config.yaml
n_layer: 16
d_model: 256
n_head: 4
n_kv_head: 4
head_dim: 64
d_mlp: 512
vocab_size: 2171
activation: "swiglu"
norm: "rmsnorm"
norm_place: "pre"
norm_eps: 1e-05
positions: "rope"
rope_base: 10000.0
rope_fraction: 1.0
qk_norm: true
attn_scale: 0.125
bias: "none"
tie_embeddings: false
parallel_block: false
init: "uniform"
init_std_qkv: 0.0422
init_std_o: 0.00747
init_std_up: 0.0422
init_std_down: 0.00747
optimizer: "soap_variant"
lr: 0.009
lr_mult_qkv: 0.5
beta1: 0.95
beta2: 0.98
lr_head: 0.00652
warmup_steps: 96
schedule: "wsd"
decay_fraction: 0.438
decay_shape: "linear"
final_lr_fraction: 0.05
batch_tokens: 65536
seq_len: 1024
doc_mask: false
train_tokens: 183200000
steps: 2796
dataset: "wikipedia_en"
Each number is 200 + 30 x the weight over the matrix's rms, rounded and kept within 0 to 999. Layers, rows and columns count from 0.

# layer 2 MLP down (transposed), 512x256, rms 0.225, rows 195-211, columns 64-127
222,220,208,214,260,236,215,203,242,192,215,233,193,146,208,223,184,234,268,193,238,217,242,223,138,234,184,195,155,239,212,195,164,137,159,157,217,277,225,167,208,180,228,156,218,167,229,206,210,196,187,114,210,207,270,241,248,195,199,195,190,221,253,227
147,190,237,179,215,206,183,214,199,205,249,185,250,204,167,224,197,208,185,197,202,167,198,202,211,174,165,189,157,210,229,149,207,232,146,158,182,206,185,231,189,218,159,181,237,182,134,178,197,146,207,203,178,240,174,214,184,201,162,188,213,215,141,199
195,225,181,191,271,203,199,174,213,215,198,195,188,246,161,145,233,183,205,236,166,263,202,172,202,209,183,229,194,169,221,224,209,197,213,187,131,191,235,210,208,191,176,133,196,216,202,178,191,202,151,224,180,209,205,166,224,174,218,299,244,227,223,192
231,179,165,173,163,149,184,176,232,219,212,144,185,197,237,226,205,199,212,225,225,210,202,202,237,175,204,166,174,223,194,224,222,192,221,208,227,199,199,186,220,194,238,183,193,249,245,141,228,177,224,151,190,219,231,182,230,169,146,210,211,211,197,235
187,164,160,133,185,211,172,216,245,199,170,219,175,231,156,167,238,148,177,237,162,112,221,211,199,233,204,183,197,242,158,191,213,253,172,139,188,175,235,182,162,191,166,230,168,167,217,167,189,268,158,168,158,200,216,205,178,158,119,197,231,171,157,219
223,244,194,165,150,208,212,170,171,180,168,170,273,205,178,249,179,195,204,255,179,152,171,163,173,194,188,250,184,195,240,262,163,210,178,248,257,212,184,171,159,177,176,168,242,154,140,201,139,227,221,209,180,160,196,256,185,257,239,177,221,152,200,232
212,180,207,146,142,207,189,258,183,166,191,257,198,271,200,193,199,201,219,160,134,180,170,177,201,178,176,190,179,175,231,224,217,239,180,230,226,208,245,198,164,201,183,184,209,189,214,176,181,206,184,223,182,171,211,254,248,208,202,178,194,204,188,135
196,235,198,200,221,199,161,135,243,151,163,190,126,175,124,203,222,232,217,232,241,190,253,206,230,220,174,204,214,240,154,210,255,197,212,200,181,197,158,204,158,253,183,211,183,196,204,202,248,171,232,171,174,216,175,205,247,190,196,226,259,217,154,213
206,225,191,185,185,275,214,195,221,110,182,197,223,228,255,201,174,207,246,233,257,211,212,195,227,168,247,235,210,207,245,162,183,199,187,175,218,167,284,143,203,188,228,199,191,234,195,220,174,223,243,227,172,225,179,193,223,224,220,192,217,256,178,231
198,231,243,211,189,176,193,220,213,161,161,112,165,201,214,209,239,153,182,198,211,254,209,177,177,214,169,201,175,221,148,240,214,247,170,190,224,203,225,220,214,186,168,189,191,202,185,193,173,232,197,198,231,183,232,233,176,215,198,218,211,161,230,176
218,229,220,204,153,267,186,232,193,254,199,198,235,212,219,191,192,153,153,171,222,139,224,174,120,165,202,168,221,184,168,232,174,148,204,202,255,206,236,169,188,221,196,198,258,148,201,166,203,233,245,213,169,227,182,161,184,203,215,223,206,169,222,186
204,207,165,216,245,210,249,178,188,154,174,173,261,196,220,159,160,191,137,228,157,232,239,177,185,233,185,165,214,182,209,199,251,236,188,217,224,166,138,161,173,230,169,183,224,193,177,163,164,148,223,189,157,206,196,223,181,177,189,225,193,271,246,186
182,195,220,218,215,235,151,212,178,173,190,194,215,146,233,198,113,205,117,220,188,250,189,204,208,185,211,169,215,200,173,202,157,177,187,205,183,250,206,178,184,168,203,215,217,172,134,227,123,195,197,176,222,230,182,193,204,194,219,184,161,205,140,212
218,186,238,217,251,187,180,204,207,188,183,180,197,187,204,165,215,195,206,212,199,205,209,235,199,159,210,229,196,201,187,171,176,250,214,247,179,204,138,218,198,215,222,238,187,214,218,186,220,228,275,219,142,224,145,175,225,241,231,158,181,188,202,221
197,217,168,198,195,211,212,227,202,192,214,250,153,210,180,170,163,203,196,235,165,187,185,146,175,169,249,156,155,171,210,202,250,226,176,210,183,210,228,205,202,237,228,197,202,201,239,219,217,189,219,209,150,180,190,160,217,161,240,184,178,171,139,236
220,255,220,160,230,204,163,231,247,243,206,174,182,155,202,208,218,169,227,229,187,217,204,227,233,201,204,217,181,228,220,212,203,237,208,203,209,176,213,201,247,216,146,168,174,180,208,234,164,185,186,197,228,170,232,212,173,242,198,181,186,224,216,179
200,197,246,218,145,185,225,197,178,186,185,225,205,180,188,207,178,186,125,187,176,167,247,192,190,220,147,229,214,215,265,195,244,161,254,193,239,248,174,211,228,189,226,233,198,212,217,231,247,204,182,196,226,226,201,209,141,142,165,203,181,232,192,154
# layer 2 MLP gate, 512x256, rms 0.245, rows 196-212, columns 64-127
192,187,157,194,157,190,169,217,237,215,239,205,246,213,221,235,214,153,181,191,199,236,202,129,142,214,189,216,191,256,216,165,185,197,259,199,179,213,213,219,246,172,184,249,186,167,176,212,170,215,176,167,222,229,229,176,207,201,206,247,169,157,270,144
230,176,251,210,239,129,157,190,166,153,173,208,183,232,252,183,205,211,124,258,174,153,163,257,166,210,194,215,223,212,238,190,172,196,236,217,249,233,193,252,177,171,246,196,205,176,198,195,188,188,263,208,224,206,188,150,198,178,199,123,213,233,209,169
196,164,194,188,221,237,222,184,228,196,224,237,231,242,185,208,204,174,148,106,194,221,211,203,204,182,176,218,128,230,227,216,222,199,162,186,178,200,224,188,163,225,179,209,219,204,209,230,207,212,241,215,170,215,204,204,165,272,191,168,165,184,191,163
188,193,178,191,169,251,163,165,212,142,217,235,230,163,198,213,180,170,155,244,162,191,181,257,131,172,194,170,188,195,151,138,192,202,221,214,207,201,121,201,198,230,237,215,264,202,187,201,215,237,185,230,166,207,205,176,198,223,222,238,246,223,188,199
206,223,250,216,202,211,234,205,191,162,142,185,187,203,153,187,192,176,202,204,206,132,212,160,209,198,187,223,137,227,241,257,210,249,183,238,256,213,205,219,169,205,205,212,190,219,285,200,212,168,155,178,203,189,223,231,240,152,196,173,243,247,210,240
189,207,198,247,231,215,207,193,224,211,211,144,204,174,188,187,223,214,219,199,251,195,209,187,168,220,192,187,200,195,247,155,177,203,207,194,176,237,194,238,214,191,222,222,173,206,207,254,219,180,223,185,222,186,210,186,171,182,186,215,161,170,197,151
233,205,180,189,207,201,199,164,240,209,260,126,112,207,163,171,208,188,234,173,202,196,257,153,264,186,175,211,207,202,192,203,211,249,218,152,145,162,166,210,171,218,201,259,170,185,191,178,219,177,203,221,209,216,171,224,166,217,193,244,213,266,213,242
210,169,256,218,194,214,169,258,225,219,194,208,244,175,195,156,188,152,186,180,187,175,156,184,188,202,177,180,150,215,204,140,223,188,218,133,172,229,197,202,206,212,156,206,202,199,201,149,190,157,197,273,189,223,167,199,212,186,204,174,205,227,218,158
196,195,168,196,208,185,217,241,170,183,183,152,218,181,201,194,224,191,176,201,146,196,177,223,190,207,228,208,188,180,224,150,170,215,199,178,211,219,244,183,190,193,180,170,225,183,184,205,245,208,189,186,165,210,196,196,241,192,174,235,230,156,174,221
244,124,259,205,223,138,172,260,234,191,174,235,151,232,226,238,225,168,255,241,200,188,153,182,213,209,204,148,144,172,196,197,214,228,145,201,181,195,187,205,200,193,197,243,199,178,215,227,216,208,194,181,198,221,209,197,247,164,196,224,183,229,136,214
206,193,221,169,198,213,192,213,199,216,239,216,186,162,210,273,167,246,240,153,228,206,251,231,195,110,174,251,213,187,235,151,182,191,205,189,200,207,184,202,204,174,203,205,225,165,220,228,165,200,194,217,216,187,207,193,215,186,238,235,213,141,237,228
184,198,208,203,251,207,217,203,203,221,198,223,210,215,124,175,215,233,212,226,185,165,132,218,223,168,206,226,219,151,185,186,191,200,161,254,202,209,207,182,175,213,203,234,212,223,212,205,215,215,196,148,174,200,190,218,178,123,207,193,165,207,214,218
225,213,201,153,193,141,219,192,184,198,203,159,135,211,146,209,169,201,248,178,178,230,226,208,192,216,193,182,159,185,276,205,210,209,195,188,165,201,149,157,231,187,231,185,216,196,253,180,164,211,216,185,163,194,168,182,183,159,160,167,205,186,231,222
149,173,177,221,230,145,173,210,222,203,229,194,179,213,236,184,219,203,195,265,150,234,233,233,221,271,188,213,227,228,161,204,200,196,181,188,157,211,174,223,238,144,204,173,212,205,190,183,196,211,257,203,165,199,196,204,189,166,173,189,212,183,176,217
207,185,188,224,228,181,181,229,202,229,211,193,187,227,242,198,146,265,164,200,196,229,211,234,272,156,222,219,222,237,170,180,184,198,218,176,231,224,249,184,144,207,223,161,194,153,177,240,249,194,230,194,177,161,237,267,201,222,169,247,185,230,164,254
201,190,235,167,201,212,198,245,205,130,227,216,211,191,99,139,182,189,197,199,129,179,183,174,179,221,194,242,197,204,194,199,202,215,174,230,213,216,167,174,142,193,213,186,163,193,204,215,207,197,184,145,195,163,200,237,139,181,229,215,198,256,236,202
237,158,204,194,215,157,176,189,190,169,151,214,196,184,243,199,176,139,182,184,161,227,212,159,185,188,195,233,211,196,194,219,175,216,207,231,220,229,202,190,176,215,198,159,189,199,214,175,163,177,174,196,140,221,205,228,177,166,222,258,193,264,206,189
# layer 2 MLP up, 512x256, rms 0.245, rows 196-212, columns 64-127
158,187,205,173,203,209,207,197,183,181,193,161,198,158,173,161,211,226,191,193,174,187,194,210,240,211,172,148,202,220,227,200,177,192,164,217,228,162,237,205,145,187,204,178,227,173,220,200,149,170,213,230,247,188,182,205,183,177,176,199,204,226,243,192
149,202,170,247,196,216,227,138,195,179,242,281,163,172,221,178,209,174,214,223,146,216,165,191,195,191,206,232,193,194,154,248,191,225,194,238,129,249,233,214,203,183,222,210,222,223,210,167,214,239,159,171,149,190,209,223,202,244,166,194,234,163,198,205
175,245,211,180,198,172,186,186,178,192,123,197,168,143,229,281,219,190,165,232,213,257,210,182,204,216,232,187,205,186,179,212,192,233,173,229,236,226,197,208,226,196,251,205,202,186,235,192,187,194,193,136,196,168,185,179,206,199,246,230,218,196,227,178
207,276,234,180,204,109,208,231,210,211,193,158,177,258,158,190,240,128,213,169,222,186,203,164,230,222,196,190,214,189,190,221,230,215,247,156,173,181,220,142,185,199,172,211,180,178,157,186,213,243,188,162,213,217,194,197,211,174,190,118,187,150,159,240
214,164,238,166,171,167,173,165,234,207,143,181,219,233,192,204,227,204,165,203,193,216,228,180,172,203,216,197,190,223,248,225,205,193,156,224,216,167,173,191,133,171,195,215,232,158,230,202,160,190,156,161,129,171,196,194,220,218,193,215,170,201,203,209
213,212,180,162,181,203,169,197,180,205,178,247,170,197,236,175,184,218,210,216,187,197,180,216,233,158,200,236,220,210,143,246,166,188,199,180,205,161,224,191,207,186,181,173,221,225,183,177,212,231,182,181,173,228,200,195,226,194,208,179,241,189,232,239
224,232,152,242,229,176,229,171,237,190,247,172,170,221,162,160,204,178,189,164,169,215,241,176,257,180,190,200,179,204,176,148,231,264,199,158,166,198,212,195,155,254,207,191,175,197,212,204,216,188,214,231,206,189,164,250,184,220,199,234,256,236,194,243
202,207,216,201,166,213,165,200,131,153,223,191,149,203,211,173,198,217,166,207,220,200,220,204,200,191,214,201,236,173,171,230,131,179,185,197,239,167,202,199,232,186,212,182,240,236,185,205,190,242,225,162,193,149,215,187,201,239,166,197,179,200,187,232
274,185,166,196,233,189,187,196,305,209,231,204,207,189,215,209,222,247,251,201,230,214,187,205,229,263,192,161,182,224,202,182,139,126,195,221,200,186,167,166,210,130,236,236,192,239,179,212,191,147,245,244,191,111,230,278,184,185,198,137,201,201,217,165
161,212,185,219,169,183,175,159,185,178,184,208,211,218,178,152,164,212,188,227,190,173,204,186,161,185,170,182,186,261,166,257,244,166,194,198,150,223,221,208,233,217,178,177,250,179,206,189,139,204,236,185,239,181,213,189,178,158,174,242,232,159,206,213
227,213,209,206,189,221,225,232,210,182,196,191,245,199,186,167,245,173,166,207,201,181,162,185,131,225,237,155,165,222,144,219,244,220,232,201,226,208,183,203,143,221,159,191,184,191,184,215,225,176,214,214,216,195,226,210,166,226,193,184,163,213,199,150
157,184,146,194,173,214,177,204,160,208,213,180,191,196,200,217,188,191,178,180,241,201,254,180,229,250,189,224,218,200,172,199,231,166,232,166,217,164,181,244,236,177,212,143,168,204,173,166,175,205,207,208,212,196,223,207,192,215,240,205,245,208,156,188
219,187,191,161,219,170,218,195,252,151,182,166,192,154,190,171,143,187,217,213,220,158,249,215,253,161,180,210,130,174,222,191,183,207,201,212,150,229,183,176,144,239,214,169,131,157,165,183,202,190,136,170,163,230,208,206,264,232,181,223,252,170,226,198
252,262,233,222,163,230,187,203,202,186,196,147,187,206,179,179,167,217,220,219,251,168,165,196,156,167,209,171,186,166,252,198,209,217,217,233,216,223,213,231,186,210,153,246,199,230,201,220,181,184,214,185,178,203,196,182,217,212,208,168,216,203,218,178
216,192,197,198,189,203,210,229,188,254,194,176,152,237,240,193,252,204,191,242,181,203,205,221,282,140,254,161,213,250,204,256,186,219,233,172,211,162,210,188,159,269,215,173,151,215,182,217,208,197,254,208,206,194,203,208,209,202,171,243,155,258,201,274
209,158,241,155,166,212,200,169,206,168,218,278,182,170,156,163,178,167,183,221,217,187,179,191,177,220,226,192,194,182,241,187,208,172,234,219,238,158,145,186,208,226,188,216,165,198,171,263,236,226,182,213,216,208,219,246,174,192,225,236,207,196,204,169
213,228,189,195,163,186,239,193,161,214,216,261,234,198,162,214,156,228,226,211,228,198,193,218,169,211,231,216,236,161,172,248,231,170,147,201,152,207,177,176,186,231,191,182,203,240,235,204,166,260,169,222,209,170,167,202,213,243,189,182,193,249,213,225